From a checkpoint of a small transformer trained on Wikipedia.
Architecture: RMSNorm before each block, no biases in attention or MLP, untied embeddings.
Training: 120M tokens, 3657 steps.
Each number is 500 + 50 x the weight over its row's rms, rounded and kept within 0 to 999. Layers, rows and columns count from 0. Numbers have three digits each. The size before them is the row's rms in percent of the matrix's.

# up: layer 5 MLP up, 512x128, rms 0.151, rows 199-251, columns 0-127
# down: layer 5 MLP down (transposed), 512x128, rms 0.14, rows 199-250, columns 0-127
up199 091:485508419513444567547535538398456492511493541541582559529548497548378525529375475419477567520496501437475461453580500459576514498484476399441440532531535543486607564471524455447537438484505463557579592559449497478491452570469599484523527502511426519504421483444495463520544468544499516538453524421415414498525536529531531514565462405520488491443622516540483445543495498541472510399517
down199 107:544456468502472534473432478362492486570513502422518493589557513547477517463533518492411527548556530633469497587551512500557431465493444444459468549526515501519532576360523562489598498508578467474491516624566532522469525486523455472449507584547558486479403437447516556517487436508545536547458490481482477559517548439595567575465406426464548562513577483489542477573469521464492518496478
up200 103:479448562577518636475548480541426622618453461471498492455522467522568535566503472527551539458478565587500463557501461441603544507504517491507594520442469534535531429523456460521525449561454495489446482501485461556577487495427427448500478425466528453455541519386393484512520439502455432532540589477540488409576505485547469550582496514571479464506448512548433573458505489557552551534538
down200 097:512395475434503443599529480582494575561510450532463566461540504462546432465520551556544436512491566406594495568525525557459565496547505486556540521533548381459524512549528508464453526415452521545486450481516520532459505473530561432534510485540552543484601493526547513515612534552484498573483553472506456552528511501492398578444528467556502429518509566581468412530458599594520533384514
up201 101:485496476554459564437523561494490440485542456517479525511555544506511488524421489531490561506517521470484496454506527545454548548527482485475515497459570482491396536509539561404500466524360466502446392531530450357461503623533543544426577474524449446539488445491527473558496460559461543529476533518466405541408506478486503409433488508450424592417535626499411556550508557532538409469471
down201 096:477438481469467429552415528531479614530444387547459496575642446519547454465493514496589574476560517525437473475485546606471453551493572529516478389482537478504418471407589478467486444579492474492457428455577474533394553474512484459554520514570548583430490472577497603467544482491533540538496531405464436519489501431533507544562542479504515503463529502555465518513457531548461527507541
up202 102:527539412506484457453538568464402455463442453494510485502498498544527518474587501501386480478581494469546504481441516459518533485570563520532498476455506511531485573524470468438483553478383475462516542567490432517606490429574468511462422567440457506513505514602406522479498480626446529599517471481537372454537493470519539564546430517505596471602444521517439582518503564485478442508406
down202 107:420481483474463464571555609588445516507496468453478495522467559479593509520464480497624527583561500583496470465503458375481552572457464394494500511491503550471470451461534537364440540504529541483510525435518520542524531598544451490508503552471394486497571438466489462462548492544507592466463546482471491506433423513533462533461455525498367444490538531415501540494478472583586552577477
up203 101:436559439521470497463460527562477534453451452470465505461487534539463482519465579533550508553493519503449577604535500515528535566611518514471437430551571523570497570489489408479525410510378459492515458494434517439520447463402474509468504535551453521568586444529516445487471522457386388518563462536614533486591422454503521549531506492535425498459438436544461580516558506585546545506458
down203 101:507578526566540411526459492446521460381490508493565497508552405481465474449536478500456523470393573464498586449538465532476510479560494378476497530490495533477468480472552440489446446538573537486540576489528465507520572496548432519375485553500439451546486424495491592391488518495536584593549518526508536495581555476417539518482564607462583486507532491571517489437482504379546479543448
up204 102:490434608438565576501576551449549455454499477432506620479517520497498516465481476493488451455433576488457547538498515461482469542545461517519538452431483491428532490537531500503478445445570446435436466529477487421479495475518346459546463483402510553458425474497525505515474479408579566491584495430444436455648592571450487467448549444492599523452462474497551518451564457540523490475532
down204 104:463456496525506548481495434482485539550438476560523508543462561457515499600548516396549356507473549483496518506490461461462597450454478540574548460572469478511520497350477466418522586432498590527498505507542580482424475445559569521490538498545512464474516479509490501363488528494509558539463505523494520479370468532442474534513475552478598586592478554519436480495525494413418585459514
up205 100:487537625451446492497530433560568478551359591473538476491510423454504479458540544575604579473521576515445434545553505514525523422457518495529437446462467468482558541448507445430489434433554609521469524541503507539547420529520532634518495467518503556488572497558553471569514448502485508434523518505474560476581505556449398547592531517526551476532521460500429468560492522563508474420528
down205 094:572461511486421505547520463416523539541506490530505552540506560462493509442556471476440364531560421490528463482471520514529477446498525492585506493425545546427508542542450561492491465440605497441482494495482530588441529413406495516478465511439528516513576413429539481429492531427525541594415527546551584580529492497571578426580537506555562488543559537572624600532518461477508507511519
up206 101:528532387528483505461502352597454554494440499547460530432586619543480578494530478567564554518475537456442504477510522523451471488383460567533564536479543522479614586548478465480566548488576551458529488565476542552515494545483562556539516494522489444555470538604465483525465411475455538488577541533527485499563548524614473492464415500539542513523480483507454488479503500553562491628515
down206 090:424509566477490505467494589420524523494479508432505534470476435519448592460498460525456402453445513558525438458443486434594606545505528495469502426522537587477416539557433529558518421536428491472427537433482484463510524448560493468532525475528514577461471492446457565498567599432567483475467486383524437498503531474341527552450515483421485558489429539521479463540541543410468513449544
up207 102:463433573469502595590488448524502480431539494521477446461550500544534400399560457502587514557480536525475603505458444538509430514498558503482546569460509548484472441621494506528481446497446497552501431482493439416487493546485594578479528398580484479444499577533555491501509583490533543476481539503436547494514465473466565485531481438492556477458539372421577572543467474575499485453380
down207 088:568607459472508441467477544493476491543511503520465513497427507511493563618460471454503442465501404451466404482515587537498530476566435516534436527611477409563521559475472498384559549557583595480530580581534504545514559511542423472558449625443549487519470506404462455456519458494507468476528465462515495504480488482537529527503492489492505591503524514567383478418531531451402529524581
up208 106:546457567382430464515430485429524469516400437488586381439486514479537522529460389459496476528546486500441516520518460518544494488541481564522580552493489493570471596564425467453437441427468466510458552557497472531500459390541514491546533496524464515523551539492384420501565470434450582558433395489539491473492603430548469520572500552538542483509533479488454534463603457474455500453514
down208 102:539573534496515506522502497478489467564480517599445474520522447510544480438481439576583458457545464436516527540424439508526439543480411422514526500481593517455447574593539467411593470517523524498453549452500459435433577484423478465485462451469447495534517548485548515534592399517589563532529468510513505480450566591610448578548498450426481592558550586531509416542499579510516475533552
up209 105:505526561448549470452496578444511446477535485528475498493382486508409541533478517544460559494459510531548466482504488491560605506514520432425625505448452365494520574426522497452510502475498535534577460421575570447593495546494568404486433481505564532501557515512518523422494520479452607448514492470483480589459537469437522527525541543516481472523354529465503482482512595493419468382483
down209 113:560463530438553483496459444518485589539564498498433515513512404522485509596524508520525489506564521490522493528540504479513405570491504504455545572438453490418513531564468588448453420509567622453489455459449527414454447486485457394517496532437542442571483484470485475352537625553492427491576491486548471486554510422487389524484452484517521600537582472558485512558548589501525537488495
up210 109:408464535543514469556511571495484488431528506560541502556477498545550490531477495381441560518563475517512531471459452558490590458579441536510581443510472476470445570504538521571541518478435376501508475592549478407552368539482421543504536471484547436487525467381466436537484435514479485543492522481447540488509603571480549574463496540482522524511602438491463492443520518545622424556454
down210 106:531496536541513613461499568465571424439486500529521519474545489457417506509474571471500409498486583471446537446510556513480475549459466520429482498464440486462512507553496558518573412569473440496483401501492447456551464436499488447500501419520573468610416544517505591406449524379408447455609548444506518552520521495582568489471512490494614538531560507486538530436574471494496445570436
up211 097:498525518547554478542551431499540503492464455478517497438573467579433389344458458546482449388458469502542501502475410537469435478549444487522525526433451531529441490456512450597528518447447509437538518434520423582447490486483568539369492453537529417492508579526511468586437439484424545579500453537464541492476426440444453512485487483483484510431567619564423534516505520482516485505468
down211 105:566524544513382540451440497469542450468499503412584554540453546488474531524421495486593548495577453473615468516581545522527476461542602394541490492494532448412579492451467486460571539492506503524504518531473466594566444522470553479456439487550553535406616553566478464483468500416429582472474509432455502578516542508541488477530497500540498517527486548537449590522582563553569567448500
up212 093:392491562459590517436547496506391486427444629453495510537542485535442447476556543508451489508455536490525526453502462498576442440526480507597536489486571512470529480477515471534554531448459513504413567500474508569541463513469480478386498488487504439469590499569528433444507455475455597475488516426361569455539508492503578508510451535590495427544591403492404466453510503552559558490450
down212 101:531543493503424528474481490460454471541575477536497421435531426438343402480406437487486438500467409506573506493522495559552569507450442499557550391446468574516483487495554527488510518420473571559409443513506504492476527545591438471429430633500469494547466458526534510568473513550495488450533504500507556418505507473451540580469538550444447458458467566512445612478501486470477496433430
up213 096:488518483529555485512515450535477503529504503491512472407546495457487489478467577495581564514565562459483446471585483467532524453466476570540580477495428490537540518560505525476487419546566477564353496566489377489495532409544558517580498489563559433430453542531516498529510584490444520531538465475428503535543442589422506440396518579521565561568476472487488480493608480542634574441538
down213 095:589431505454508566584507530485431474461452494399629454486440482463490426441555401605548556493496486472477491473411459500540505463477519476499469576472482534563488505493493554510466593528511573565500483491467485458464426448483491539464548521542434537546500572464525532527447552424399468418452431580494429508536533468511430525541469509485459454426522462450440440617574464454562404502560
up214 096:601500439528440509451535497630572506539466444531472552498518464531495485461518405447462561543446442492576569517466479500485425461500485506504498439410484497515500422499496534527466567450519537445602511495434440445561436469472470430575530498531522500436532502526482523496424617500451450472556452448359430450432573455450554556423548493440491493489479522484476391524430429585505496431464
down214 097:342512532405561531549457482483549485423528628493523425561503476477443541527541533475509470471523504491443499482455442437509543559586514494604574565514501566472578536480510491530509468520532515498483472546436448516511545519563436429445463485546565466626452373581488443503618426550591507570462463499527546560505496566489478453549476533545526482489524530520551538470506485437403479526534
up215 090:486511514519471457412459465401514484507550512526548498519469468558540576498479527487555562501432506535577562531536483505446500567463497486513524410372535500471592478397442436562585476510568573501501380559594576442605492482489465450438485511546455498588542425483431411515457450501455561534488498580516450527510610570516563563474547519476445537610465500521523507522532494476468570483499
down215 099:554554525458550496538533558577458528398499558588535489511481503481470532487530492442568390489476493443538382436506587556380525556447446470494513458536512531512409534447560564444422544497413531504433586476522526468477522478505495564447517580496542477531480572413452515502464499623504501401483467466556600587471502484459452524479529519416495526575565444445499453465472496488548454581516
up216 107:453401509513441395452582472497453512524481506483507509444458503531482475539540461424544480492560536543444477500429427457558512621498404524441431571553407473552515448458578445467588518534488434550491503477455523481541457488459544479507483530511445598415402397500464569568536558466508551476517503478504458554435547543486541521566546437494491562472614591564501517600530458524440494508440
down216 107:494476561571503541664545529498467491488532513505529434519450490500597509547546514470490527535567554552508518466572499562482568397464534452596417504456556456474463477453382470573453531432539596446500537552504446615364485535501501445550425558439451461451496543506460482480436472510487568500492468417408477495549483486567524523542556525489527540504482499544430406497406497438505479500510
up217 091:503359494497418512458481563545487544522532536414435534489469561433476459465580538499471479509549463478487523517481478469509536487534543542444546521531617569458509423464553559448568496517529464485513593451410494423531439489515436395512430510401557546455450513422423547478531496563471467628558613503479517506439453411436538436504481425535525597499444520445494441507508504500464461467534
down217 085:449554504492452510477492485453454422546490494616485564468499520502541393608427450525518447574495525529425531535497497574554529505417575499511454567490474465553601548549517521522528500494493495466487403600461540454484530462404502573467501503466619500535544445543585465534552479459580469442413452428500478488489518590503441519560483445495414496518645523508526482491486485397554452555507
up218 105:417523517495562531476393518508420499534467462529547487465493474494556458517428393575572484555516453410488461569497595525529454531549537514497562482465503570501463505474520499512458528523418452493606580457446505489502435509518527460487500520534550447471407380509383462453421542508441604467584419465504431536448449428489538460478457483575559517626507521491458473521523524430585522461462
down218 112:429509622536489486476521568460428415532527521535589492542520456443447574469514518577428525634488531504429454523476511624572519433452525555544521452464473479454496498508472449540480522543463551449483476515489478494539514555490528520543502440513569483495370485471536387588500556591533526453509457484399505458499473405511538578514562537512519479471523545556502456436506427450452364443510
up219 100:517451516566532513531491543511543566505459595528503600562500541608411570504424533513557520502468493492442436528504471462492515494497489529562510474469588520576534564445486562462456551474432423500512565459433557511391476450497538531424423561499600530556500436428524547578540410577575476519505496468460477472507568536532543441510526439559400533585438516502451548413508453550427473419474
down219 100:573514631565502484557526527460484469620511456539538581527461620531504502604420501434520538505455517376408487501577444430469445487451512551504506581523542476432511477519537572417545454357542542480510485528497546462444488526529493501526444476533490512519548429476461431519492548511427480538423545435564517589473504471501502456477518460473523587591457524506463475435499468529479517448398
up220 088:457484520413501484554556494476439473455517500487535576472546540600560531638493559418556518535475494566414406421564463570555527551448475499456543457539491555441535526586529461502537473488525471489449411453518408464541445480462444549445557473471485509576560485483456546461491508490445559529471580565548467551539478477446425524450585426492495567593518494433504570453388508492589535491455
down220 095:547448608485511463475445544454467565479552531474472400554388507418497461473530477552527507499488482361479494477466529435473530458528479504517480553479512553468498476410465594537488492405558529536485527532401516502511459523511533456476486523493451472545474465560579450475468552514559381528668425507462538420494500447480471529531512559573512446443497467527597385531577465548414454504512
up221 092:477414450558473458480482461478498620519524541506429504449489460549453458401535476499552461480520477518516539399490633451410488441502466574514506451535523493547535424566555461519517440530487436578507591516620477559563514625552514559486547483513463480445468437485514500517504514507485529509480582417504536524475539434498487448528547495436486596360522523493525613532525610514522478508559
down221 094:488460521538481557419516516483499528436504506537483504542469382451511467506581528583550478542537492441574480548503459551534579484589521499515485553447559591466420477547397398477435451474577552506535497504512425540420446540497421554476519486484487594567345520478514493526476485517505546542551541504544530511455535526430470419548499396526481555538574454438482450420451447518504618466549
up222 097:475468446416468524475473529480454496409413457513524497546514432500589502555475523443506482506508523413567390490526493443515539488475544532468560470576391457461555514490511505411594541465470497474535410555484558505481465408520537498421452458507537569515515509528494462607507550454501541535564436484516523547509414432406429523475408511533529514462484507548429671413475601479484518464509
down222 105:505581433483501530477546472500432561531460462485604437456470507594443431524508525533594494396508447536547539393535552402463523437532567481496521499532595561474432535493533530539432470504535489561478608511491514448522522553600500456434482513524427475587483506526495534402530514584504448455570551529555501411520536553521511450517473446528491504483560592419514524482532346534520543475501
up223 094:534560523453440551472580479499559383516529434496440588450484519484498537584516445433504552585456578495429499455543478531512547461537451530507524642461470540572433514540497435490472536554466527542529549536504458558441537556481556423589426448517462549477534623472593515433482585493507549455477438457497586490502488412502562443527397577524544534517549514460550562508457498463548543497522
down223 094:572467440545535542523472482506422515480479492495555561482482515514494470506469517533526318511538527507496463523455500497463523496435582515497527438570464554436498535490563483463491560512440382538388482465601556474455545480514451520538487452525538516524547482511454576546466447679578528549486538547482504432545628557529467461416552474533441523438465476561483429499552514551383483512476
up224 108:525502466527547489409521492526525532496512523449504433451527629559480449461459449562547408517394526499499486517484440524532539460469468370512499501510525585509463428423519442532556462569597399516505545500520586513493462476459491508487597482527455602494445430494494456477492461512424397501465485537466491489432505566538538434508427506557575508437474398487461614531419477580502537418451
down224 111:484559493537543486492479450445516501454511509424529411488426551531484584558471484502454468605507429464550482465517503468456510502555591421503482525476517478502431478557425431523509509454610543519479534564514440472488523482528501423446512607403508459475447517443505507481511416482421533470482374465402506405424424516531559618501498473490509571547554562458506539588410427526445516440570
up225 100:356536364510448531492496479458498442526479385507465549511513529605477533481555411524453522418509609466475496508445557499461460462546446456499476460505501551471514439467541528429539459459603539450523491516400492443605456467517505386496548413493563403443558470433493552526461532479534468430495483599510489503523583564519474487538527519522562454589535517495437467511480547492522459524568
down225 097:529514487519552510475466518577481407439568501476467477432531570442549484532491514506589533493457538498531533361511482552529661514455493510450547456474457436535465523510441465494551447571548534412506468461500586515532467472498517613488495471512492524493454569510483486513400505523520450441421565499508663457396419449424531451510532442498490498556467571544409493477544413473462562512486
up226 115:499470459518478449528502510473531444506423430488601478511442464547445487496512529457510487513370504471456593432519464597535426493481468599445558458559472553447517455547449494478535490484431558530430598679514501446478514459471548511485521494560478487434508451499471514456520450424485512413584543451535473490540493394513449514474493505470481502544558498397620516452555421546500448484598
down226 100:461541563520546420451493459486531531509541498546432499424524420506515438499525533552553489386543591548551455459543420449484481496420530473409529518392577471454432548553544510479420477506547467428495515439501443515569553493472422544487456555479572453491516559588551544472521488425538393457482530428466567498464374484567504520619527500461520521532530566455501498499530519582610482464492
up227 101:506562427483531508479517525487431531526537487519549580467486565549476476546453537454486505540535442535482538438556469552523542515474442487454528508490449539400468529435438540458553529523570518424516514583498524536567457449495473498512401442433541544602591491585492422512441565573386513519425375487488484536484554611516479499476617572571548581450504487474570588474499521515463508584440
down227 098:477499579611554393462484520511495456557484504509399481435507428543589462484596433482561541537504588527463422528528499516441398539485516441602516561516545446591513519498499510459541588518542495448445478487439520492535453450462568469509614381507581513478507594428494516445584494527531443434470505594494498463415493428490479505485506474465550472546553570456479514565506550518462480560468
up228 102:478459558481428518482624524519505590470526387507498490492570458470483471520421519524455510420428535540469410474575472477552456526504492551455542501435496496584520477437477517441526494534464468515424447599584495421422443432533509493443504458517497584573448515466446446559497480567455511458467510552511448462502577471501433586550412576579489493525449457473553567409483503434457384460561
down228 102:496461475491529660487630534511435553533474533516522505456552532447476448526553494490505583482460527511519475555532484575563524535540504555432401473560535518509568454529468444431416573544546452508575474408518509396472364524502501535501455472417504579475433510530497510498531460592531534534500569545540380496553455530531430569467522458478495462506550514499516527453519519533519568463365
up229 102:524556503502508425550505531499562536391490445578516535491512497504463554418485530528511457485551529488396519526486473496439531537602495464438515593547494531426454532593486510486540387499498496562455546582515455455438533427510452490555551562372524474527552448371432489582439490465520522437513503550493545571501548488504406535458522529468572528460469444439432529459543507553631575539533
down229 098:456438529543492506423456447487434535493452499457534392493452524413462504569502454581417528443548495558562529450522628534547420540481588465614511477516500479540577512495481564520465586511495529543450558503513460403471518472487606494530592475610503486476504524510505499467588603452505479510483488452493535483521542433496507479495411579548462524518577366450514485591454539452470440499516
up230 099:558438526503484489477459556521499482398506501515558469460416387508430404445517551425481522552514482481534498502531439556573490498465567692438571550552497468462523502429509484459600549455455501529382494602499436492467531440492604507475490573570541588500442546505471476525491476597504495517479518528461587480489465532494500476487504527531588459491410460498502580483430561560476466485470
down230 093:502551428563521484570468482481536533529454519617454518393603527501577530540427585509543481496494533495487502588427534422523520481443456420475485544548533475613451499503539569534445453478566449500551496484506488504439420466538494557552525501382487407490453453546482445538468464381554528545508549544508415470429573530546504461541564566468487451495587514550542472412507517579550543435524
up231 091:495452584529463495477580489494548528490413488536510519415514546468581584441519492513526500519561480533436584542471503464492450508377395568512526546501409492547595537466520484503427484450523480480450488549444470490455462548529491464385509453444500561476552482557536543488560395630445484531587559470518524456495463501517506492419539426597529481568533470560478513449527570454557614452432
down231 093:477439531437418480632456555555528581530510502560464507485424468504510457513440430451392477544543448490515402471531504568533480512563499498496463493391553548501471421468484441525513544554425525537540464506516522518579431579466558486507486493601526509517494532545574481431394534441516484518454426467544541435468487410539438449586492538450502563441547585452541454534616579496521555516485
up232 103:540535474411547575445550512525442490483572484454500493578478476508415479589432516403451457541521589411474459547403557517460439518528539445556616438489544576477548529584527545422582560493499518508521535392555568527518508502538459533545484537479451477496390552489476460480452524544586556594540486529560474519527546514529484475513452553531418449542567493496502479587543522449432568429486
down232 103:528485473478474377463497522422502550412506483524483475503422543561545487483513500611538470550536530570543536487547443524553588436553502423468510496414504533446464441505532381539467469586507489468490488456543380382494548529431447534510497529482554524536575447548481493448494459512513565514543428439490549606443510506538385530549492631505534491454476522456478499510555503443415502547595
up233 083:488498435572448403432489503517479557424444491531540523486463542554463506488515612459513552581456491514460530587531455513492434458442456523511477559563511505452462351435518562461540598397405614554451515541500553461498495535484526421529517477454561488501480550495542501539496547530498440528427483536463567539589521557569581419451433451457449496552433464427523491525554529474460525460594
down233 091:446444542430402543480489532506497554581530549599483514571561544443482409556490552488560503625491506557553510611449515501474490479509515461439592488554503508512435489506472474471451488524517450516471470528571586468572501456564486557515597503499502474480490495450616488552509453491507532485463427527480347439467417483510512554533543607460499409410550512407508502542389475493527484519479
up234 113:425488589467386538490510532509499491452449509543433527490412558474450529501529467480489500494437550518482470481598480415507425478430451458530516510562476600451512567391435449445444420551479461559518502503496583530503460530489507449598435457477529567373484542502484515534427570520527560576610388489556596503489535581457454487545559498540560526542494548455518520487462591551503520528485
down234 116:517581429568537448533484519500439595531506463520538517472555481545589490467473592446526460557560503471448525488423500505520567513509594509518487464464586466517514387397439575415494510508493477438606466451487473503484509489516441562535465501577507562532384564480470506613573444468475535473355469477510477390563421538521525553469511463485514496495527481470400477482561413548517501467524
up235 104:508538485386571548491585555551497513481393458515506483613513570504522542526579462524479477440535567493487388521429484525601545531490500519460456522484432527447508493569578525467532423601513546485498494474477482479427482517435503479536515658563554527467525478492515412470500437553493518445536449434570476482469576590485605438568443496612483474519424469500500579503547467510532472484466
down235 098:453473528505556527495493503551438535418521508619502417505488521503587617469555485477588494493501508415490490492525453487453557435531444647510458478521441503514533496495547432581507463626509557489567411546418504583580424548449440494459497409587522571557460447486520535432464567501511542464528501525485538459533401520491543460493518537529545538541516417448553443481502599485500500425480
up236 091:475501424499535538522483506422465527476547446609464477499487530549516527469439375393420534576527475447508503476428492545501420468518513468447560536434543433530357562575491509517568391552503503504577472529492500505507499522459519408472478507432493501505326434578453461505418474512463470533505495477464505473457536479463542479500466529482473440547574434509505494619558504491397474549554
down236 087:518431458407487506532641523503537543492438542481527542470567542459474499617596511530458493505466487584482476429544533578557507475516559531558488467534473550471503469566520456509542523418553400471451443544484466439510471509505431590537483492483538539583513475454469480434472498421448540509505468437513407539458510590555439594430530631550469521591512493485494446437500409426547535542449
up237 096:621423486450506513452574476596538517534524359428461434576578453546552490483510418521456399527612557436445520427476570565491416410508445517520425545493526462458546487427480505423494504456506468519521455404518486454541534513514495482529511518470508445549525500456507539503456431476525532521540557434503545411506536641513545424435523410453455447474479465533468476525472508492479477555530
down237 092:397458550559538496474527523545431524550587543498539463423494592541478431513440541604555528470418482505402535562439503501508527525543492489473557481442534551518549513495567410478616453451547482474435492489421546549505493505492463482489532468448469401581531452481458642562522485506457491498516618552566513525503409526602492532509586515525476460523485576495495545554530532487418431456433
up238 106:508462478429538495517447525459499584488547521419516487520488408522501496502435521506522532576478529495514467486594434453531466606440577539558573526497484557557403440499440424543554402557454488538463518510525440547509554450550569418388450352429508498472566512411429551480499465480514421484558513583509512488511530441554448541540497481559487545531429488473448530490568441583554508544575
down238 098:480452541441517561526536485485559529498513494589482543508480387583483458551458500528530485465439594662485478475399560503579461507467447450574489532457512381530526551446586539488458548483472471550500432494481428589511449514441445505523508564466559491473524481538514501571532512520591500418426519552468449412495457583497456522570566440516506544519568497564553428592506554448520569474470
up239 092:502514427492470462503451475498497511520405443485505478554409490550473524470556451541419515506605442384409441507463470449467464464521574433422489484454516514506523524399448514531483499478397490491520362567554514468509525579465536536498507478526524501437443544537602468630512479563428480478508438520498548460575550457587524497556478514540446604493429505521526469489570533567400526580469
down239 094:459398562500531493470517400389539562515526478515552534488472478431536588468467404535426558462543466484487589410504519529487478581543521506516391523471543539547521457405486523425526474439546572564481483433481502503464444441476545528454448443498401569503490538538558429406487495472472552443530515518476402499481410532495532563515585565576534444529526527471584525464399450439466519459487
up240 106:478415492535528457451515496445542616497502425463592393553471487505486487467501478476490450384524497505498538499475551562411525527521472492433521427438426498556502472434495564551459546574474402569644490633485475423491514461516510509438507513475468446414544464529552509513504506519543564520583487527447499590551462468521505527440504548502552429485638504473575528484570536435531574491498
down240 100:547456566544515502587463475490523428548498527569534539521537497470583549486464542473517528489635459512541474460542412495527528452533445464483412501551508542574417478565434500419499435444501516483474504466439558476489535461485453569455520475461404559543413604534471472462392511465495403459447562581494494446550505548513468629534420389499509440479485550530534443497461548467404496568515
up241 104:444467500457432512460580509451445465516564611533445540502423523546535465435530541511482467500495483514432464498568517467553528513445454477578492496470465538490510490560492505563512463599559539516515504471454400476535501428442544522417558505498553462420565452514437464486434534501490614484604396560568575443452482531411525449567455444442502450435563563493599561423443554459466534414481
down241 102:532495490537529464484582437497550563499526423578509496454574528441539610482477451475511493481486469494488572494470403479553455520560559444417456665446443515469537572537560603526564519490582577521567496498474468511434491484473493450526494435483508533560505519470564469517552443469475513575421634516509468502505451471548502582493528510474447594489532486533572430532510361439482538531564
up242 100:463511385556456627556559481537526531542379491542489529517480430565461503475409450549562594497423445490460492513529449425464545565502503562432399412447443445524509549421431499491502468531475518557535475426450499481470494500561509561562507577455525526537498472524456455545494547574502556524452456453481478493489445513545460564484476442532361392517550569430497473554522490557544562455510
down242 099:500525566525471535417536532487472501464482518529418508555463527479494546533515495398438392475469460562494533402472552448554414476426501426455467475492464602545444575556457446559518530602411520521493494552422454542477564527573621450395511517556544465494558539494521596453514490573555603495436484508419476441407496509569459518483503469513540470471446422515503535460571517543532536484450
up243 084:490452499559514472523589478487456470407538489539527505506497513494477505522480563396543561512484520498469429525462522463513514500464570549387444526556547608564547484459541481437510530491538492479458461449600525419554520386484517435562520523547417460540620381566542481513539547547566633517554573512452478463472478475434494461498491520534412504486456420420526525504491546560603426550536
down243 100:521444521531516622453515489482482518535498558612538477541559483476567466482499559486459537440479411429523569475414402431503513507427570551495409511394529554556547460552593517488487491526588465529482545506595482478460517488454559534414494397489583457507553510544527469462468547514478493485485525480436455487470534460424545536488520439532511439502567514580367433512433510590505449590465
up244 096:434492527464496505449482498466655592447441454479503436479546527498467470515423473536522529460474538547562529553608539614459519467523456466464596419409454538500527576591574479536460503564505427499527458528475496524485474515508567359406390457474488493475542529470402493544535501512441468520549528437527539422479492424543463593534543517456527497530541445534447552466521524547555519518571
down244 092:547541543506422495543521483536573530500375541561488478575475480507521546509491505508512554489506426522521554471458424567594489484476433508494463577510448588524478432473440496504478554387517488564540505419511558484516546468494471530475544441558555502545475462493572531403450441551507524613551523585521465596548563651582520413485493575546502535521537504487444430555506588444405500480483
up245 097:541520597538604454479527557504542441477488466468486442542477414529426565550572436562503544501480511524488389527532447500515466532516485507537580471612529461538467504370492425467467573511478521527493532591524539468521539510518470495450439552404507407398452484414489571432515614492497541537509484571458549531467512424596503487409472559570520567472530490555562517531496437497490562512430
down245 110:509543484524490433461552522636529557507509453556448460452487533532518570499555524389464474516444411484603509449543534570509521482525476474457551558483468468444482465501465434495394461547605440468512509525522527517449481384525518480400483525511599539539496546438526555412564490491494568526472455362434544498431581434565482495518485444472510385485519476496529526409503461509545537587522
up246 095:564445664522553460413517539470480363568520517535630485544501428541563445555523482518479428563515527548494476537467525571467525492549490488435502569613461559434533492594671514504502497511514467525399536492464433525453479511477531520546429431520455538467507532443483481517450525485474540454496499500484491415543528560522523545462585482586532520456528426519517539499522504518511422525436
down246 097:483620472473438476529514597501589490492530494601387475481484483476434528538493549445489582446571508500503502378454520467535569460418591460556437442454529502582529468484376523459493532479483562523610521468524566486475573468469508500474531512542511409513445473485467481423541489565558513556536494465495546519490534526454540566455493547469536391459554493490597410545519486557498552478607
up247 097:529532565599446575458500491464582535495421483481494483515543499486532429461466518479463479560444588535420473494514476484413522580541410587577426520560433489452517479429440457527459579559438414497391381552479382474569467543383466499555509466482456525566467544562439426513480588491498479539524546471463476493459627497493456544466540519480562449499517506515502526513495482576540493509507
down247 094:520483369474459552517461539493481507436533577514497481493544531449413512553559522466441464500556465494558458524489516559371427562512510532440513492487552522496496510462545572519428458445494532468483442475506504532495555440562589457525496437469539482507471390377492526437513469533523421580463597562561506552548531509465502383488535486468430601480469488400527508573539491553500411434384
up248 082:474474525479532458601470450447531437420499396452504550505470446425571449502507462465477487502528523508508506571573425478535541451498561468424589517468416533523486491558523515441598434472408540461585585531559594536516517503470466573478395605470500518530485506438508482483498495518536529539433468521503441477471520488382501485442460571549459595503498416473532433518439449577545460595587
down248 088:402493416500462476401441570478506545516511557520539476529444486480529609671487548562489562489566522578486474494478478599495572552525506592519467525461429563533500445496453532492501552590378497521470517548514415461499528533474519503583457466596534429535457520445560507549546439579476469578555530513515506554589474487546470453486559422443494525445574570493557456501476527526503464482536
up249 103:572437551505507554431469558544521502607508483438572601592502441542529487552509599479544473496545485536510535467540543497469519516508528478586476508499500513531528499484415505434561594500491497542500447495394485453476500554542621495518467553467531579382425502556420461499460590480443534478558516439587525420463466474492556457502491529504512538571556604505370496521433485488569524579437
down249 113:513560491482549464436511516490498402484455544385496445422467549548488476490575527487516470516520406556522481489472508545466536445519487524389447509442607413553541558537503511478506503573497445442483613565590444554567513538427428553465547504459491500602447581525565498475535535454576609478479503483399533484491578479465500397479509543464602514524432446504541468549513469450562547455470
up250 102:551585526435472559566501541471534549463601397437400398495443495567523530503483537508414482585504529561436441486600534494392517482512468539546520515495460449467461564439511529460556506496467547500545523503500517439498576525412493507536437545440431570571521417486517547483457538564561440544513584476592456532538492494570450506533528452424496408523419505493544486523442528455436391518528
down250 105:465479597458484484427545576495451468427450527428509495437553539565458580490489355519595549505488525391521437364531522487517477475494488524538520540499565513467474556458538426598598493469453555536403530463490539422558432513498582563433501477550528549617433531565428470516494568479427548494472472502495492500484412531543467474430530522470486496488515453561490517475475482580560545503457
up251 102:577479499448495518394439487474492476441511510591466502487433419478418544550414409569483466468557417594483528486456513541434486494604480465546550513587418524451515547533493484473632506479487535442435475448499518436451605456530522451530455470545499490551577475511503490486471468488503586572495469527493440479509546510574567472470416373493482543535503601478542476563446468583550549440528